{"n_kv_head": 4, "head_dim": 64, "d_mlp": 1024, "vocab_size": 8192, "norm_place": "pre", "positions": "rope", "tie_embeddings": "early", "decay_fraction": 0.819, "decay_shape": "linear", "batch_tokens": 65536, "seq_len": 512, "steps": 10602}
Each number is 128 + 24 x the weight over its row's rms, rounded and kept within 0 to 255. Layers, rows and columns count from 0. Numbers have three digits each. The size before them is the row's rms in percent of the matrix's.

# k: layer 8 attention key, 256x256, rms 0.102, rows 46-81, columns 0-63
# q: layer 8 attention query, 256x256, rms 0.103, rows 47-82, columns 0-63
# v: layer 8 attention value, 256x256, rms 0.0974, rows 0-63, columns 0-63
# o: layer 8 attention output (transposed), 256x256, rms 0.099, rows 0-63, columns 0-63
k46 103:143147152112163117158104161104138115122147124108126155123199141119130082134116158134169122132158109101123127136121156089128090128117104147125160131103176151137122121174159185113144128151132130
q47 084:151131113169109117112127121083140126103093145102123154111108139084102132107147135127140109102119125158115174119153145147122187114129140157115117107168120134141129097131131110087091055128135166
k47 114:132103136093114095118140147108087122100096153125123091101151185106190168126139148152151125127152137172143117158147138164160140119106138128133128160164145088127111159135133100120154098125139157
q48 119:147118146100152138138065163173158109160168129129118144146086117159115121127156123105105147098137134138139083113200135086079104140098098137176128150130146122086135131138090123171100128169084119
k48 081:114113142111160122109121185102149113120134107168134152129134127120137154136156135131132137101146151135098114130151146124086124161133121164130182165125118145187146126173098123108139147109105118
q49 106:146077139103127111136094140136196095140138166163115120113132073104105141130153123144129116110094140123095135125151144111135133151197097116169120125146163099100117133148143095151139126162154134
k49 112:174094172117120137171172130093111115146100153142127112045105164109126152130135101140127144133130110109104130129127117126082139103153132096127172140135155108173118115116146122104158157079155143
q50 099:136135164151126112143140139124092109163125184145142132116102097111168117112145166105071108122133123118136094170173154127123119112128114127138145119152143132117101122143145121163179112130136114
k50 109:139117162103133165113119120113174122123152135175138156088071101141102126105119091148102096083158103137135154152148120130058079144138154125136144185110107156196102123145092149107144147110135112
q51 104:159088104158137121131135128088141111135091178115125130103135192107134143092157098118122103150145130109114116083135134176108187092120154136097140100163119119170140099170136147114137131144150108
k51 096:118117139144086106104123137120058099146114160143136097079104087100163149127141107107119105138111132130123101127073090136159119099105168096141099149117158138121142077095139123143165086145154142
q52 103:103153078172115115088162135129092162096078142146101115133128177126143141150123138152125137111099132116110168122089146127146163139131149113098134116149173142185105113141128137137109127112172125
k52 077:124128124159109142136158093148073119134099131124104112125065112094160150094119119089124118144098117143138145146128133124167110117103136120125099097168155124084109131100118146146136107136150138
q53 108:135131169101113141121122128138132093141126130161107135147119166140162159141131127159139087114103137168135112117141113117123132147136099115149122148106127085117176158092106149102103122134116100
k53 108:132134130157152134076119101155124132149136116144119125131149123141123102130127119148112145141092154154114111111127114136143127129153110150132125137137118134111137126127065102107092161109143136
q54 094:141108134118153095164117144129166126160154084114093150136142152139155120114143100114115123117153122103078094098098111101083136100096127152116143150134147102121133126140074144154110195131085140
k54 090:113117099158139092142140133090148117110147161139165125133091146141120140120141140143125097128130125105131175115146157091146131117146153111130131115092087115113134132132113133149127127114118164
q55 092:117124135069116151164092133187128135148149071124147127179127095172111119156115135109112147104108122158127102134133134110117087148075123113120121144094152130080151162101111130130152156129078116
k55 075:161135140129145125120128177109193131114133158123129117100148130140131124146169167154147128108107175101077101125146136113127139161120092142107158104084115127181127144179164152125150140141123093
q56 088:102175109145109127112168126184104152103129140157143120128082117148092122166138127146109140090126150121136111157155105084129125163145132088137146143094162113125140140094135116115118091123137157
k56 118:145142139132137169145098121125174105177133104137131175144133136138109152087129142118117150142105139132110152139125131124086094123096104156119154139140117182152106162193067154119135140119134113
q57 103:159120170060140138143133122080179112150114125111168153136134177157080129120147091110189110155101126154088144145105122124153144146140078116091120155095118148142124134155122123122152145132161145
k57 110:161082127172131104138128149092123139162088131100107093109139144116151140112160093149161107121131118126113103122104082129158159137158104138118106121156129140104145126145136143140131153083155130
q58 092:144160145143122115109053114162140143124131146109157169136065085099088115144161164146124113097089105155115096118143129110098133113122125108142135155088149137150119110125136136103136098130112142
k58 109:117148154126136158134109126146137135160115100137114174138140145132094134123169129151141126103083127148120119156118124119083099137136146158107125170118102201115095104172125086128155147125171086
q59 102:183082179088150147145080147132178094128133120105154119114121128136147145119115124130072109146078102130123134108088137132133121093155088113131137120139128131124125097142124143108141155149116136
k59 094:138118164178124123143149148101129125128119137119122100127105150116148168126134114144145123143119152123145121113107108149084157126147171070139138121137103136165164087120125122091105167114130158
q60 092:086184085114104185084144068140116152182162118167121129160170172136106115147107127148136137113069119110139152123115147135135114151126132111143106103127139166134105128145085142147121163114137111
k60 100:154120122145105152157104120181122126121062070117135110174108120149121160135120176105141138162105142129145159097130118106136181133124115129088090111142136155094147144109105112169116100102112122
q61 099:129141136130138120151147088132070130088142128121144131124082079120143125145121155120118118122175116156116073125136099130119120120089139130149143129090112131110138128079157107099144080124116168
k61 113:114168100139142143096105155137182142175174091130105171167167133141111110123150095144109161136126128144130110109119141089101113136110125180150146150134112154154117140175132119084124123163127137
q62 099:171111144151129086175147131106100125108089135115159116106139084148112122126150093129154104144165156111127124099120132145171136135083157135126117176099146107134122115130171110116122121151139124
k62 099:124115085137123119117155167105145146135089158138145104110144119092167102127151128128133139108131116100134098096085099161105154156133141119138166091130139172153140124151148130153127101152143144
q63 101:117163083196108162085159135139135165123088140152144118113137158107107146111138106072128127112093129163150145137151119132161143146126166124124108127148151128142102154135127160120097087126182152
k63 098:084136100137143106125147143179106166155077108147094133193108142119133166109113139090108103117109120139144116110122109136127139145102090156155105127194126125119128165126111148117111121146153134
v0 095:133113116107115095132091139107127142148182117156144121105147156125165142142107128115164118090084144161156134126139174162144108075081065147100113125121147143126108120124133145151161125130134103
o0 100:121127151132139109139129139138132137176174107127126092130103131122116148159104089110134168092109137132133093104091142152119140096133097068135102138153121133123101106103093132126126146160154096
v1 094:180121160100114160136094069098151093190124104122121120115133127127142112101185118154160123133125136129124141120074138102163170164131113145096097153131166137133100151110165112126150145121148118
o1 098:150110135135139145155101111083131103164084106089110067119125107101158172114110118113128117113113161154151148082127080145157129089119109101122128181139132124101111136099093101119114193113127138
v2 094:140144103131136107127076118122109118147126147166127117092078108136141116113122156177094099149162162114159148118090102119150131118135132151120116104107137155130137136138098136135139157059136122
o2 099:125117129106136097139098102105144136151090109118134119128120102116113121136098161101092145133186142138125135154121112117172114115111142126159125136114136144168132123127129162157152143120182175
v3 103:128106152099135104122174127100121105116111113103096117134114102136122119170131125161127149168127082095156167131101123115156111172117118148091100154133172143158135111165107132127104129135135141
o3 100:124142110133136128140129103112106110167138100099139133154096131160131132157132102104130157139136156108132157106131093156162174144101140136104121143084170097146158093152093141164151106150120131
v4 102:133133118106107133109137124134144139138082114114134129106095131121137134148127144146107125095138093128125158118130177131125115176166115127125131120177176156096073131166137138145132128166113114
o4 103:136154103121153117138129126121099139208072101135118110100098162124148144131120168087106135128133105134131129124082125122138119096113065122119126095135123106096153104124091162152141139091133112
v5 092:148136133106085116128177137134126127194148118128137126116137148122160122118161164112121105081153117152107121146119117181128104084136137117142130150150124112119123167121134148073123130170135134
o5 086:145121148122125116116130113110122081145114102120104109129101154140168144084087143114120142126102145138103146143141110161122147078148094102131095154189117176148096145139160149104100140119150109
v6 090:144132125138103145149138136120146130153141102132133126122143107127135179129161152141153141129115103119152145137138109119129117113102132114150137119154106155075118156131125131156135117116125155
o6 092:161122118153137117129120110124119121156091139095045063163133101100129166128142116158148110108113119159119123146138115106170145105117112129142136108124113160095162158089099114149110121112160132
v7 097:113146122135124126107131127149098133176115113124134109113128161133147120156105151164091122149097111126127163134123132154110111168096080104138129137188122161138107139161149115140110127084118105
o7 109:155138118137112118098157152131107137204113124115078080106127123123122151149109142129124149144103098146118118157124139140135107098138060108095113106156111130096121090153079164164127124097114098
v8 105:110107131138145124119158130118126130153124094119114095159139102121122132125162095100146133158119122106115154137124061104146102134110141134133119132147078135133152122140109108156145106116089164
o8 111:139141108117145140137131137127122113141129145125127102122154161126146133148149099169112115165115104112114149152169121127173093128173141121141149163140101120134155107181159103116157040114095135
v9 098:100116094160116130121122189141157134142106126140106110133159108109141129106142131104150101145135189132147087104132121136165143102127202124119123122112161114089153103099097113124084113133143114
o9 113:121138142142138149126093118136168125131164074123094143116141099118107140129109111134156116145090132131169157118157152148146138101114156119121122112144098134064165155102127112096108123164186124
v10 090:111140118126118146144135107139097140133058142110175143107148149125147125154136150152115126074145156138116155138151184121132129125136129100146124135125151084156093118144116133148100137064135111
o10 096:143139113146072104141170145125096127138094119142143132109134088095144120089081158179131145131095121141118133178122130119096143138145109104139106079140097145090089109147124167150126154080133126
v11 099:110149130130128141131141106145106137131139139120172109102102134126125119136143124115073121100134125094126155130140100137096131146074121101158098094134145075193123155108136131131106173114126119
o11 099:133130128108120116105158116120114124128115133108129129097149082079131109143163168145117148133109106113109189145138143112103129140151133132157124093168082120153137093128081177108131155107074153
v12 090:122133115126132115136126138122119130069154114130133113129122084134129120128164111129102130123149103091124116136168092135159133123133176138150153104128094137120156164099127141132129153097137137
o12 098:126120112119167151136103102128161128078156114163142152112160069156121103113139120167142121121143144135115142158173118124137117114131202132172144103147110124123120134139145125139149093131165166
v13 096:120149146165144122141078156138091121125090136114132100124138087130142134098136128124122152124190131128119107140151152084119135129167139115154110083093082126116114134090144143151138114169121157
o13 094:136129095142139129134124131129130120109088149095145140081120093147140119137172162112124133122161138120109126140155112098106125144154121113164172103136126124150099158120186151127086127111150184
v14 104:115150112136133097147126129144121121171128115140151091130110107119119126153148123100094132151116147126141094143097121157131116128085118118132151098110071148131116077131095096131124098143119158
o14 089:141120129120144111140141146129125118149113126145105114141139143100076183144145092105121148113153132114139144102143156099154065133122136134141153128114078118100154108124132091136119101139103137
v15 103:123102116143151125128063148127107144124114190141160133128097130127115112136114168116123083066112146135117169138147093108142127101154137119085126125103128127156133090170112136167143126115117129
o15 086:107139144111127143151153164158103131111127094169141086100119156139135109104104156121115104152117072120157172130150145093142188151131111085110107111141155128171158169154127124114145086115115149
v16 104:165120148122133154135063103117141113102128131108158124169149143139138132149107108166165162106138158114144156162174136106161131145135068124088128159146139104118114133132198131139155155099109168
o16 091:141111139122149144134113088125130140078135119087156123128131104118132106137137123139129092144122135122126113091130075121154118135117107096131102143145118136143101130133137093113103160108137121
v17 095:112129151126111149136092128135131121082184123119119156136120136144115139137096093132130154146093141116101118104091154145133138126145144147103113155092162145108113108152143097128158130174131088
o17 101:112133122133098101154133114133127142135179123131113169139114153145112122118136087099176081146105109128134108114117123150131117135103139142096117165115154133119114107109120064120143159147145077
v18 105:141104157096121102121155127087144120159090126125105086107142114131164151137125107120153107135122143124125121144092136111155132114118094139063121142129169157122113088144146138164165082152145148
o18 111:134135116133147129139120122106170122177101129111096111116071124122136167112110110123130126086133137131163095142058105116140131106123092100100130113118138116128141104141123133113120090121138115
v19 096:150132128125117104135114151128108119151112133112145160128122100116144129115121181155138157127120140153127204148162135133125118140142074101131159120165107123106088108110133135109103132123117147
o19 120:144118134109147102115104135141099132144142116152111103125119130116128105102101161109105145123138142128112111106142154114104117148110049072105113119165147117121133078118138138151110164115117123
v20 094:171154125116106149138213113157111122172123104140125112119093152118161149150149128093124096140138091141081092140116102165106108126123125114144157137145118123124104124133163119128155111146121091
o20 089:134137139127126132122193128084115087134122136115104130129099165144172098107130118110148141136115131163092129163131117173130154108139121121092129104133125111116093116161164125143147126121128107
v21 098:131126113107132113130126106115109128093159137161151147106148157142131138123110115113116093097158075138123141138152156185084140131130162135166153123144111094125099183108132141127152130157131140
o21 096:109119113119117120123161127131111144081144169164157138113159138174126150142128150082145135125137106122136111154112129135117104135122168138167146126146124110145126155110140183107129162109122124
v22 097:131120118141117074136130142142115117105121121126134148097109157134129133125140114079116095118113109109135149112160122146111143096132164118150145100110113122124149098101139106172134101154117148
o22 107:140120115107121148129103118142122118102129110163143139097116107108112155112127141118118104111162153123175154131142140145126145141096131114127145145145137126103149116128098126126065117148149139
v23 102:105121133152155148140045144147121136085142163114107175148126135131110112147142113149126118125105154083108152108097118102137131199147116129087115149094122136202155099133112109187134115138118116
o23 086:123144130128117152137158142152120157103124152110160158092141115112085116147128091143141083136120122106143144103140166127119139177106123108127131164123136107165167118153076073138131079126141124
v24 103:112146105150129124144126146123110138130085126127108120113081115140124179111129109116129089121133064094100112117162079114115134128179186124123117115084090112096118095128129100170146102149128160
o24 123:101137106131144130119146121118122132104108126108101134109121106104134151100140090143174106130135093120129161163149128109141166126121163153134159114119121140115142163094144084130116083145155137
v25 095:182115141079148137151103096113171101133151104126107128117150120126118139128126118159124132156113099116125167145132101084127093115166099093127135117173114104137150133111129109114155114098119172
o25 094:135130116098168139137142116108109113117159139108133113126152056169164131176177130138132133134094118140123122116130119116143134108131109093134139093122137104156152149094106080151144121118099151
v26 101:121111152117114147099143133109133119161129129125138155113141174108126092103138107096107148103156113134118064122076103152100131145124136138144130145135175150109128112162138144137136122170143090
o26 107:119135143132139166116145118097137130148101125154121183114124163129120085093124094096110109144118099152148087151118127138092108085124143157098120138134132166098126144160132150113147127140147107
v27 104:131116128114150130134040132123132141110119157105155123127099083126122119157126142165117121133149121111154149122135177065156120153165095106107095118098158130140113105089123137136103144120130161
o27 110:134117125112139121139107123126122135134136118109153128124139076134103131159153139164122136122148125118152135124099151112120126168115090110148119109115130136157138126098156113159155189135123173
v28 106:145128113169119152135143126145130139106116151102099122160126071131128143110144160163168143122135123131113123095120128140167134119166168134133143144144086148153148110142122103106148093109133121
o28 105:143144128147141106153148109128152127100105149128104114156115105145177121114132131184136110152105143158136159173157113138138145117129159165116139153123101169162104165129145107134150102155175121
v29 109:098125142131136096127096155134114126170136139138109181131122099130117111147128152103119105113139179101160082116055127117108135166078117135119099084084141147139131093154122152181126125127137131
o29 107:137139123134096123134160163115129112157129171145120133077126126149084130156106136133122090129149158110167116090092221095114132132102081090145099135131133112111140094141117152093100123158160141
v30 107:121132133104132088124063130105145113153115146097130141126104072127121148153128103162123137131153120080147119125083115093175137168156101116089104116072131125125147100108155132123130129128148143
o30 104:154119136121109149122106112109142122130115141131133125131088109113110116139145121156130130131161154079109157109133145099159144148097133142095115115116129124139141098125145049130127118161133111
v31 095:117106134156149114132071131138118145079066175112112076120134084120111145127117126173143115155150123121091146116161149095164153150147145113136095113126129100124128095121119091158106111107107139
o31 092:126113122133116133132064130142142140100114155095140151118128074104152114167175149168075116110147124095107186138150140102141141181164153129156120137095116138122131099109122100141110119115124171
v32 097:137104131148130118114093154137118128110110147131152144139133101126093097142132130138130119115175173109137121114144074110149114137160118131109126148118165106184148169129130170091106123094139144
o32 113:137136126118118143135094139128132126104103138125124156118112137133116105113120159131076126169132164148131160118099112104121113106116107132134141132153142141217153155203132139139121112109122153
v33 106:126138111124124111141200098131117137093137151144126085093111143121117140144123127153108126158165122125121131123119119159145137127115153129171134109106147142130142155116116123099093132159132132
o33 085:116126121138131138117113110138142126115124161141142109150132127116103141140162124122087185086146170115142138132124079136152103160112159196151130101116176094140173117110135170160141107129138139
v34 101:167140106127136112150141134138146121099152131113127120138140146126119086127145122096114131152142168110150179103111162127145137139117119132118107162105173091182127117171099137114119116150134143
o34 099:106126119104129124140124130141124117098111122128131122113168127106137132119130138143119104131109138111162147084125109158149109151119093127140128118138163090135144111168109133096093127147154136
v35 092:119116119150136140131118146144127122087130106133126105121159180124123089116080126125129119120097118155115143118148145136124144119126130138092121176135110106111120147139120120109096135110132114
o35 094:112138134145115150108127170169110160130144120122193141164147168139110137124117148055152158135109117138141112116158119163141121122107130169123164161142146127102110137121128133114131158068095102
v36 108:111110113124135108117153110144127143115121096156133101120127121142124140110119089102109119151158133128156095149104099112128141117048131145149140118120172103136123104115147138130140094111142109
o36 094:146136127122111147141122127115122116096130130178160154091152113118085107130113126101082095131143126146122139137110160091145082112126167119152139146106094142104135104115109147136157114172155153
v37 109:129136111149114127120109111145132143139162157091131223119070121137112096099136169115135120116128152121125118091082116120069146151103121160144099110061134127151140098109089116135118130114119142
o37 101:129149134127098117135142149109116121099119169115139161101135144152116121121141161109128102175134131141149154105102189119088156134106085137108078145138153142170125120142158138116122146165150136
v38 105:109098139132142146130069166097138139093139147105116154181134131144122131098133135122160145106086156103116096140129153097167149095162152156043124141084117108088102118148122128159147121182157144
o38 101:135103133128153141134080121119152152082145113085150162120108164139114129090139098127155081141143090132155133100097145118145154122145137111144163169137131145131132151135136093124089154154138149
v39 098:112131132177119088136106144134104145155085133114125090091159090109138119137118097112136111142106154092103127138103129078152118147144095102110102096094123131130145082115123107186132098111135159
o39 096:140148115141141148144120119122131125143135137115093099094114087117122147127125170149121176109105145102144150120141104112157100124166113060106153103151082125107151083134166052112096081118152175
v40 098:118110109110137091154099127117069134084120151166151107099104139133118125122076122160114162092179140126129113138198154137131121080151159141138111126097133102119118124114132161106127131137161137
o40 098:116125132123131115126132117137102129072131117161160145125097134171120131148089140149128138105165141128146122163116159088125118100122151138154147123140149156184108151128158196157084135108176154
v41 095:148119133123149101098167139092122125143120136159111074113129137136134124133117105152099125124128098134114154147168115088131121108149088122140133111128094108153119124137126131133138122146121160
o41 096:138139131120127147099108153124111126108138129144131112131123163128148117127124145120106150091127121096087159143109115101132141157125159056135166108140099116146107127107120154141139136165110145
v42 104:123138141133130133123087154139146143137106172086110124118077086124116122128162165188130133112099141111104182110116099141138137121156091121112088157070139112162170124124106106131109134135127082
o42 107:111122140124110130125090153151127134128106095118095106126093120090149148105161111190101108155103145114098186113173148135138170173133109154105076102124150121151128092143108075145154130152120107
v43 108:119151101155093138149115113152111160117143146144113170099124153128138112120087127134160147122129165168128151094208148127121130105134161142186121112152134186116133144103136132096139139118140127
o43 090:110140127123128099124125119158114146106120148161159098124162147147123118154075155155144183096119126129138072124136131158130125115096147167163061162136119169123117164114179163118122137097138125
v44 097:146108135134111126133089170113161128147120141138140145127111118144122126110124139163116126130147102140131138109155139116123146137162127133136095112136103141078099173101111108121107157098130177
o44 107:130120135123129138110077137148151133122165148119119116179142075162122130138122154135134123162160135137108102097110138157127122110115141118153094163121096115137128120094156135114083177115127143
v45 104:152133105132123130139127140105135126136104127109087105134111106127117138122144136139162117127104111105114114122149108143147144108131137130055121142134149127091087161154155129155125095142154112
o45 104:118150116143134131130088132115136138120054098090053109137093126118128190109135107122132113120139129127157144090102107137179174134137109146134154157120116133130146145120120100128106129141142136
v46 103:136136119138130114141152138134108128072127133143172120153080108119104134127101146140094184088186165145162054127172122100072140087160118129163136091100093132140146120105131150120122145149135120
o46 101:122126139131145123086129130109126120093106120138149168151120107102101080133117169149130128119171173157112125151129120103082127111104138154108151078148160147191101155106192174141129128141112111
v47 085:097095141128148124137092179112152134060104103148129087155146098133115120122107060141142155135095154109147127140167142099117132130126140131093135136111112176116137122143116139128158087142120161
o47 088:098116104132162139142104140166139176097159134178140149119151120135094138139134101142144089125148106136171103130152143111131114116125162082139172140119120106130144148103101098098132082143130143
v48 091:141109167101134167121075106101124103180109170137104123133134099132161158116120124142137099162139127121110115145088113066138120146171128121101124097108144139098131094125145128208139132159129135
o48 092:127103134123121143158163099083134116133110113126134181109124112122135119118128095159120096090150108084161102132159117089144182160153131108136138143089105148128109126115112075151144133147161160
v49 100:119117106132100139141107133132120127153150137154115128119141146121134123133127139088162104115143120130102104107122143096138140089149188128149128117158133182092112171095115132136130128136167154
o49 108:108145124125126146150137133121146136144139140124117140122128128158098182101090121119159121091151125151159087117121097102097145113103138104180122136132117145088140188116147134126103108134162137
v50 096:122146112161121082136142120163095135144077074113108093154136117110120128118118136109168149137106209134129109087094119139150114111070121130132110131117127110110140103098090085144130071132126122
o50 105:125164125151130111138134157131146124177106114110078105149130113064100171158115129108134165087089165123158150089145109116117086127120092143116124154142102141094159097124102073105078089098148127
v51 097:093114133118134140117127126118132136159136111127124126137145146150155115147125124123134145120130110134112118135066164137154139128138124147114086154130165172090114136173122145111168167143146132
o51 103:109132115159117129137105131129143137168131125114121130116076162177120151103117068107167129154138108110104128160123137134103178111113182132130103147114122108102080110159141122099126174133163119
v52 095:131103144142146135127096135124132112107144111152077098177190142128130136170084090138132147142131131130105113148139167147143123114099104130109120162147145102135114167143120110089136123143131172
o52 091:135106124127133118118136142143112127114174161128141136160174155175086167164161108096123121123092102130121167081132135152122089118111126105135147142145111123147133162106110148137134121095115121
v53 092:123122116116138118127106126137135145153102133127147133113097121143154162146131125160140090103176046108129120148192101138118117091176122117128110125144087121094109179109137123114132144106113136
o53 095:134119133127140143112130152133115126114149129164115093158148103169140142128143109146128130125156102127086127188126120106150110122109194135134144097160108107140101143130164144170150124109104146
v54 109:154129139137127136131144099110156129148107093142123122154116126139142168132164137164169167144116141143148108110125142113103137153145089117154143136174113120076135152136094114056148131086112145
o54 109:138154142131138094138130121124135135135141160106113117159193123139143130124177131129143123125135129141117110140116122104107114112116150107132132111158114098130099133094134107139121145112135130
v55 102:159142115128116114140123099121167119060084140104106110144107060141124182117169135135158071141110109103104174111126144123197148149158109106089165096136114114134140122107129108178119090129099129
o55 108:140127105125151129149117112109155120083098142106104130137114106105145169127173124139139112134117127112156163109101089145189116162160138133135169088106134109144158097140132077136105080138135152
v56 102:130126133096141113127167135108101119127116109144091176133123162133127134112122131141143088125136167149154120136150094154152138082094159171084146177132141116138094154124118125136147103130157136
o56 099:129145110111106116134127135122155136149118095134100135186094147147131124118125098068130130113148132151206098118092076160155170128102168203118140149154152127164141170142105163127112144180106118
v57 100:122141125141136083128174178129125128159118094111118079153110085110142142116182120096126149129102150123109162120049095148173141102114083110125136130131117101166179093111086110143081093149125096
o57 096:141108129134115143128124152131155107157115115119056093118105153076150119120143093133117111121098123092146190126154134166153144144151101122098119122143160122081165091137106055139096070181135103
v58 099:159120149104129141121129104092154132074154157112143141125143144132126127103117118129138119119123142133126128163163055151120121113176119129115126132108150128111166124131135133134133095149144139
o58 101:116135134132146151114124074113169122052164125154143104163134133137147106132157101131078117095113119118153144133124109100126146117112124086102135103147144100173111140108164113129161107137122152
v59 095:146131137109132139135169097118152128103096128147129112159125107137111161122091115137146135177142119133106135124206095134107117127110143132150147110112113123114136144095134123129146126191113094
o59 101:118115124134140123113105096128126118090140126127114136131155112089117137103146120130142105101126189111145119113111056127129136133177155151124141096106134117154150154100123157104150157145131133
v60 101:158142109102144104125106120134155114094102172166155142142050077138130126111131156142133124082155176133157102107153127096168148107154129125095138131072134107131108105079161134104104115127118120
o60 096:124111137125121125131104106129140129117076130129140167163080126102103089143116132126103130120151171112156104098073129103133151168099099151098140077117123142154126113132161129134115133118107157
v61 103:120148117139114143113162180132167137139107152146120168126125123154130128147122120099155114128150108126119092141142128157097143106157181140124154102089135140141160135164112154101119120192127080
o61 104:110136118131117155111114128134149128095117119159117153095094146172138125110105153115108101148134155121127089124100127165133148107171177138120151126145112113152137164153153174123109124164178108
v62 093:112105136146137146149103149115132131067137126141153073111063152136126121095125128138115124132076105137112148179161143119134116134111093132109121146120069108109109118133136110161154095159105130
o62 090:097122126126162137108115155157113162122134124142098103127130164125138135161131114118135127105119091133100129125131148113110098144135104138132161126122154130117119133088112097150154116132134107
v63 097:118146130138107123139179108135081123173132122126138139074141158112147137143125164110134116072113110148110117136093157164113124112141116106150146116143161121093102136125121135074106137160144111
o63 098:115142131143107113102170148095089109136146149100108089118119202106153152127134155070153163105091111126119154141120149130070167100113104093089116090176129116096117100112120139115097156102096121
q64 081:097143127130113114170075112138073117129087138128106139123158137126144124144094171102132123129158109135119126124152127176135104130106202138138070136139161116143087135099157136126129129126134126
k64 084:082153106102180138161107142181140098120142146111098126105127126104127138158126101149135180121160122146120141133076141116087189128125145099135166116138132138144144145103122084144141133092123131
q65 077:129173131103143151107103110186139109135115116096142111122138122108086117133127144107099136131116142114109137121168107171092121148118132119123110157143104124141074137136157134129125125103156067
k65 074:109135107155160141153107141160094144144121110099106114144136153142117126118135125121115095171134112126087084134127106146143089129137154129152114113127146141123174165102136133125150134135128150
q66 098:092107097174127097167091121127049151170088119130092124139154138120122157158129149113150148152134143117127116137138124133136106115102197155147097099156117131129135133096158091148165096153119125
k66 090:134139172080180147155088177167150086116140124184140149136121139100130084124092138130098135098125121172109099154098109102118174129101139072130145150130148142146133134130092114134147122128118143
q67 089:163106129135147115076167137128171115068162131180157124124105150110113111142109136144152103089124144104128154119094125126160168115133085130114145177128169113101079114167112164127095163118134130
k67 085:137118174111077133124131131083153159127127115102136123116176088125126143085149108152133153094110118069144149100122132096114165140169108128101130144129123122129121119107125168106136134106144113
q68 108:108103115188171074063156130079161166111190125163163092157110129116113101112110114130163104123181140115124116112094118113157120091137092138132124156132129101086123106179128158122094137116119139
k68 105:186092156053115124142113146090145131118110137116128135100146138120127160095166110143122135110108099054140143091109164095103166189135108102107153125131131157152115144114131131119101162127162155
q69 097:163153149113112121085130155107127109109174108131172116126092093131109108159095109105126080095131105165138134102120110110151118103109136158099148144121135139092099104159120145126089160080092121
k69 119:159117156048138157135103160146139095091142156126101116109142099119134105169118102134105144095140103100133130147111148106092173134149113106084162138134140133143107097149110143135129168106164127
q70 129:126129153107169122133094182115144101148136140132077161147153110095129098131134154146119178129114134114149129145126149094129121132111138098135142107120118168162120147111156164103154125138125112
k70 111:154085119122132102121110122073151143143111169093118106099126114119109140108159113150151135138118135061118128092123150088148107054153147146132139154151135146125128145168144140111105135113118100
q71 134:124174086135108105149150088195099151123094122111113149145146114139129098105153135094110122132071133151085101140150094108113102168105157156141117090114179115151125150087125080127122118143124125
k71 107:128122110119175086128131144135109133126113114175128139113109124145080117107134148149150122138119180133116091119144141133160123118086161160170076169141150125116146184125131129146119106140105100
q72 097:109177169117125103149104157125116130150098133142152156108147142183133089128128158106155091148092113160152093173144092137181129149135132176149107160127156110116124137131134112161116112092109068
k72 102:136116105125169074113141140139075136142116081125145124145146133125137123135116148165154075158133112142142135124141138151145114106105123124132121167138125116124150128099143121166176059136120109
q73 101:135127106145159100167161141125112142100142151134083115145142117119094130148109109123129161099102156139133116121121149054111162115100144136123140155085191111137113170157153131110093133115123128
k73 109:153103154121143097154129158136140102093117162168126124138107161108117130158116153117137134128120159089108119154156134112111174125138090122132149186153119163136092125153152156102086150141143139
q74 089:127137148107100155084122122123164139123096102114119134099137092104120113122153136155135116102096115100140140101100160152127128102167122102082138116123148119120095100108140141147157129147138099
k74 083:091127143153087186147103087153119122147175140085100102084160090130119138129150133131102100138124113122138096084091104124102102131167128112134163136113145109115123103113151113094151114130114125
q75 094:141128119145117095112136177195118128096125112144116120170155123113135085148113129110137175097108154141145156136118154102121146150094158090132147116094143100133125137079135146136123125122091120
k75 102:119108110099178156168139145111119093132119143141122133135125111129094084135114163111121172125116149112118110120103108110149143148131145148153158134154106115147112115148118116098169118122154102
q76 099:160160123128145156103147136105109124112112138109148133142133119142025081149135120102132113157147117114125147147149079125149105169130111166134110160160145088150140099128112093122116115173152102
k76 094:154168150102087130133104119140173134157079161108142120111163093136165103184106170107127132118131149145141133089145105122110162146121114129121147144138154117125129123111138097155130197093132148
q77 091:135146118146126068130128118144110124096116130112141110137163135122118060129150078118119117108128147134165124104142109122103076101124172150144137084100145155116083117146115103139102153083130127
k77 098:099121120136100155105118130148127138068136161117135094048139117121116121109112138109123138113135137129116122099142121167137134117137135148146115087150139117120109107105149117105125098116110114
q78 118:172124114118127145152167088125135111115163161107078082162144092154108125133129134149123126113153138135127136165144134126104134149118124120113134134118164130107132146125128131079140117134107111
k78 124:161104115149170131095119125100160111110113171144158092121102130127091081122098129140100126155114149108139117118160118117124110081132128137177131105145119114110148107128154156131157127164168125
q79 096:131100097159132128135133126149125127117134151154123092139088151142100125124083144166120135135146161139094128111164148153087098113110144123079139120148152160119161160121094125105162122210136126
k79 109:108122132139142150132113124113136125119109108149142098115092129098109148107173134131071134118093136097087096114144133117104097126093127141140106143111120103104117144106112154108147180118193133
q80 074:125130107133131131153123108123130142154142134132122125104139059140102129085144076120132144178103146146127115130140090146171057094109122157184120172145125101112138122150112145107129144180142107
k80 080:108112139115163167135124114074073091125134116087117113130128129120103126119142147113067167071163116115107133149069147109099171167125175106128146152125127145140143123118124085127138122106128135
q81 090:159119132124123122114140107113169137088134183130178130100125124114124114152115089134120140107118140124163136132145111108120161126115090119112164170121121112076155107140108142127110163115128090
k81 071:136104093162066135094149097109075145145133134109124133105109132162128154083156156118124100134118134099153160091135113169174093117151162153116106117106137130127115123142127134113108128127115114
q82 077:128162114163190131097125124158170135149139110134133102128154116127092119143121133095119119157123144076139127083155128151155120118140144121130105135139123101149084124127149159136133128103137082